Weights of a small GPT-style language model, trained from scratch on English Wikipedia.
Size: 8 layers, width 320, MLP 1280 tanh GELU, vocabulary 20006.
Training: a variant of SOAP for these matrices, 336M tokens, 5121 steps.
Each number is 128 + 24 x the weight over the matrix's rms, rounded and kept within 0 to 255. Layers, rows and columns count from 0.

# layer 3 attention query, 320x320, rms 0.0821, rows 0-8, columns 240-319
[[141 105 167 126  98 161 135 166 115 155 148  94 118 101 126  85 145 134 113 130 125 124  95  91 129 144 120 155 139 156 139 138 126 145 136 102 125 131 111  94 123 138 102 114 116 141 137 141 136 163 154 117  93 122 168  92 134  91 123 124 139  80 106 118 118 120 130 127 151 152 158 164 128 150 122 169 138 129  92 147]
 [128  90 124 172 142 151 163  90 137 131 150 104 148 163 145 139 157 166 121 112 184 125  96 139 114 153 146 143 126 139 156  95 132 175 128 122 118 138  92 155 124 108 147 126 124 105 133 102 163 141 149 135 136  99  73 126 122 120 134 159 190 199 118  99 139 131 137 122 146 129 118 123 135 139  82 149 122 131  88 154]
 [107 141 134 149 109 135 121 150 158 112 109 133 133 143  57 138 121  87 140 132  82 115 126 119  87 131 137 158 144 128 128 156 137 152 157 134 136 176 119 130  88 105 123 180 136 134 139  71  94  95 133 139 131  93 173 145 127 126 118 150 130 158 164 117 149  97 147 139 171 120 121 118 152 105 112 152 162 124 152 119]
 [ 94 107 112 126 143 114 121 103 134  96 106 136 120  60 107 134 147 144 109 148 116 155  94 123  77 130 138 146 139 134 119 123 137 132  89  82 144 113 139 132  91 148 114 141 153 159 142 125 117 108  98 152  71 139 119 125 135 120  97  98 149 103 138 166 143 120 144 109 133 118 139 116 118 121 114 131 178 164 111  90]
 [114  92 103  91 100 159 137 138 126 114 167 113 122 134 119 126 126 153  90 108 125 134 124 136 111 126 126 115 107 103 139 152 106 118 134 118 146 163 131 152  79 108 117 146 147 131 124 123 123 113 120 123 154 148 103 126  80 143 141 137  89 138 135 135 143 114 147 130 131 185 163 137 124  89 141 155 174 124 111 145]
 [118 108 135 116 134 122 107 133 144 110 139 124 152 121  87 131 122 162 115  99 123 156 142  98 119 105 153 124 136 112 149 119 125 119 135 112 146 172 161 103 143 140 126 162  97 131 119 123 132 142 143 117 130 124 154 104 149 165 153 137 134 112  90  94 117 110 116 121 141 107  99 147 110 151 113 141 109  95 158 180]
 [123 114 143 108 172  89 137 176 156 117 127 137 155 170 134 119 124 132  78 136 140  89 117 125 120 150 120 120 161 127 133  90 114 121 121 129 157 145 148 121 139 128 119 133 112 128 102 135 144 126 131 124 108 129  96 155 133 154 169 132 106 122 138 158 112 133 105 107 117 128 134 122 140 133 145 102  78 113 132 126]
 [116 107 142  96 118 114 131 104 151 116 120 125 104 156 143 138 124 128 123 128 162 182 159 127 116 154 110 135 135 136 136  92 106 117 105 126 157 140 157 118 131  95 103 110 137 151 122 125 132 138 144 135 154 142 109 132 143 120 160 132  95 107 104 143 157 168 126 153 132 155 129  97 172 122 143 154 127  84  87 157]
 [130 127 101 117 128 125  85 133 102  80 118 140 146 111 127 149 119 143 132 126 105 105 104  80 134 159  72 118 113 120  88 123 128 132 138 143 129 138 109 109 143 121 115 127 144 129 128 108 140 124 154 154 135 105 126 135 112 123 140 160 145 100 101 110 117 113 158 126 125 123 119 141 135 116 113 155 158  99 150 143]]
# layer 3 attention key, 320x320, rms 0.0823, rows 0-7, columns 240-319
[[ 95 162 107 123 146 115  97 114 116 123 118 166 132 117 138 162 127 134 147 136  95 110 141 113 138 124 123 143 121 129 117 140 138 114 115 125 146 115 108 129 149 126 146 154 135 131 148 138 120 113  70 138 117 131 119 126 136 160 103 138 107 159 118 108 125 116 143 124 115 108 116  92 125 130 113 103  93 111 115 119]
 [152 151 114 104 131 102 122 120 123 144 117 158 117 111 133 115 140  98 131 148 107 155 142 101 136 105  89 115 132 102  91 124 127 116 135 151 149 143 147 122 116 149 144 166 137 120 152 166 106 122 111 114 131 142 144 119 119 168 132 108  62 100 145 119 140  97 125 131 115 137 137 137  90 114 139  73 118  95 179 123]
 [117 136 126 129 138 101 148 119  85 131 134  97 120 117 139  99 137 128 132 137 132 134 129 118 138 134 142 114 136 156 113 121 102 110 124 138 112 111 104 178 142 155 160 115 123 141 115 156 130 154 133  99 109 137 104  98 141 138 104 115 118  97 142 116 121 122 105 140 104  85 140 128 110 103 144 142 116 109 122 140]
 [161 140 112 138  94  96 125 137 138 136 134 117 118 185 139 137 110  89 131 100 136  96 143 117 120 108 115 135 115 124 103 145 119  78 146 164  96 126  96 141 132 139 135 120 149 132 128 110 117 152 136 121 173 117 144 133 120  84 158 145 121 170 140 113 138 141 141 123 126 120 133 119 113 149 145 122 122 101 144 142]
 [147 143 139 144 141 118 119 133 124 117 104 146 142 143 116 123 144 129 152 140 118 120 116 101 137 151 165 120 128 146  98 103 106 152 122 128 128  97 113 108 166 118 131 123  73 120 145 132 129 126 129 121  96 115 143 139 144  73 108 155 145 107 144 117 149 136 113 139 123 107 146 154 134  96 133  95 119 149 158 131]
 [123 138 106 145 116 112 138 109 120 148 121 137 133 133 170 117 111 121 144 133 142 107 146 178 123 146 119 114 134 106 126 134 160 106 119 110  76  96 108 160 123 156 149 107 137 133 151 123 136 116  88 103 115 126 117 148 130  93 123 128 124 152 176 162 120 151 133 122 136 123 151 126 146 111 145 134 136 146 117  96]
 [132 135 103 142 115 108 161  73 129 140 127 163 135 114 144 127 123 124 160 114 122 135 123 165 124 102 122  93  72 140 147 115 129 116 129 134  77 110 123 124 117 135 137 101 160 119 132 141 123 119 128 138 136 130 141 120 159 129  95 110 126 122 122 121 148 129 129 136 139 138 115  98 105 123 130 183 139 152 147 146]
 [160 127 125 131 149 152 116 166 114 141 106 115 150 105 130 117 127 107 125  99 106 124 151 142 150  99 147 112  89 172 134 138 128 114 143 147 105 119 103 168 106 136 126 123 124  86 122 119 116 110 141 136 133 120 123 135 101 125 157 132 135 128 123 130 133 102 127  96 116 119 148 107 111 113 113 110 140 138 154  61]]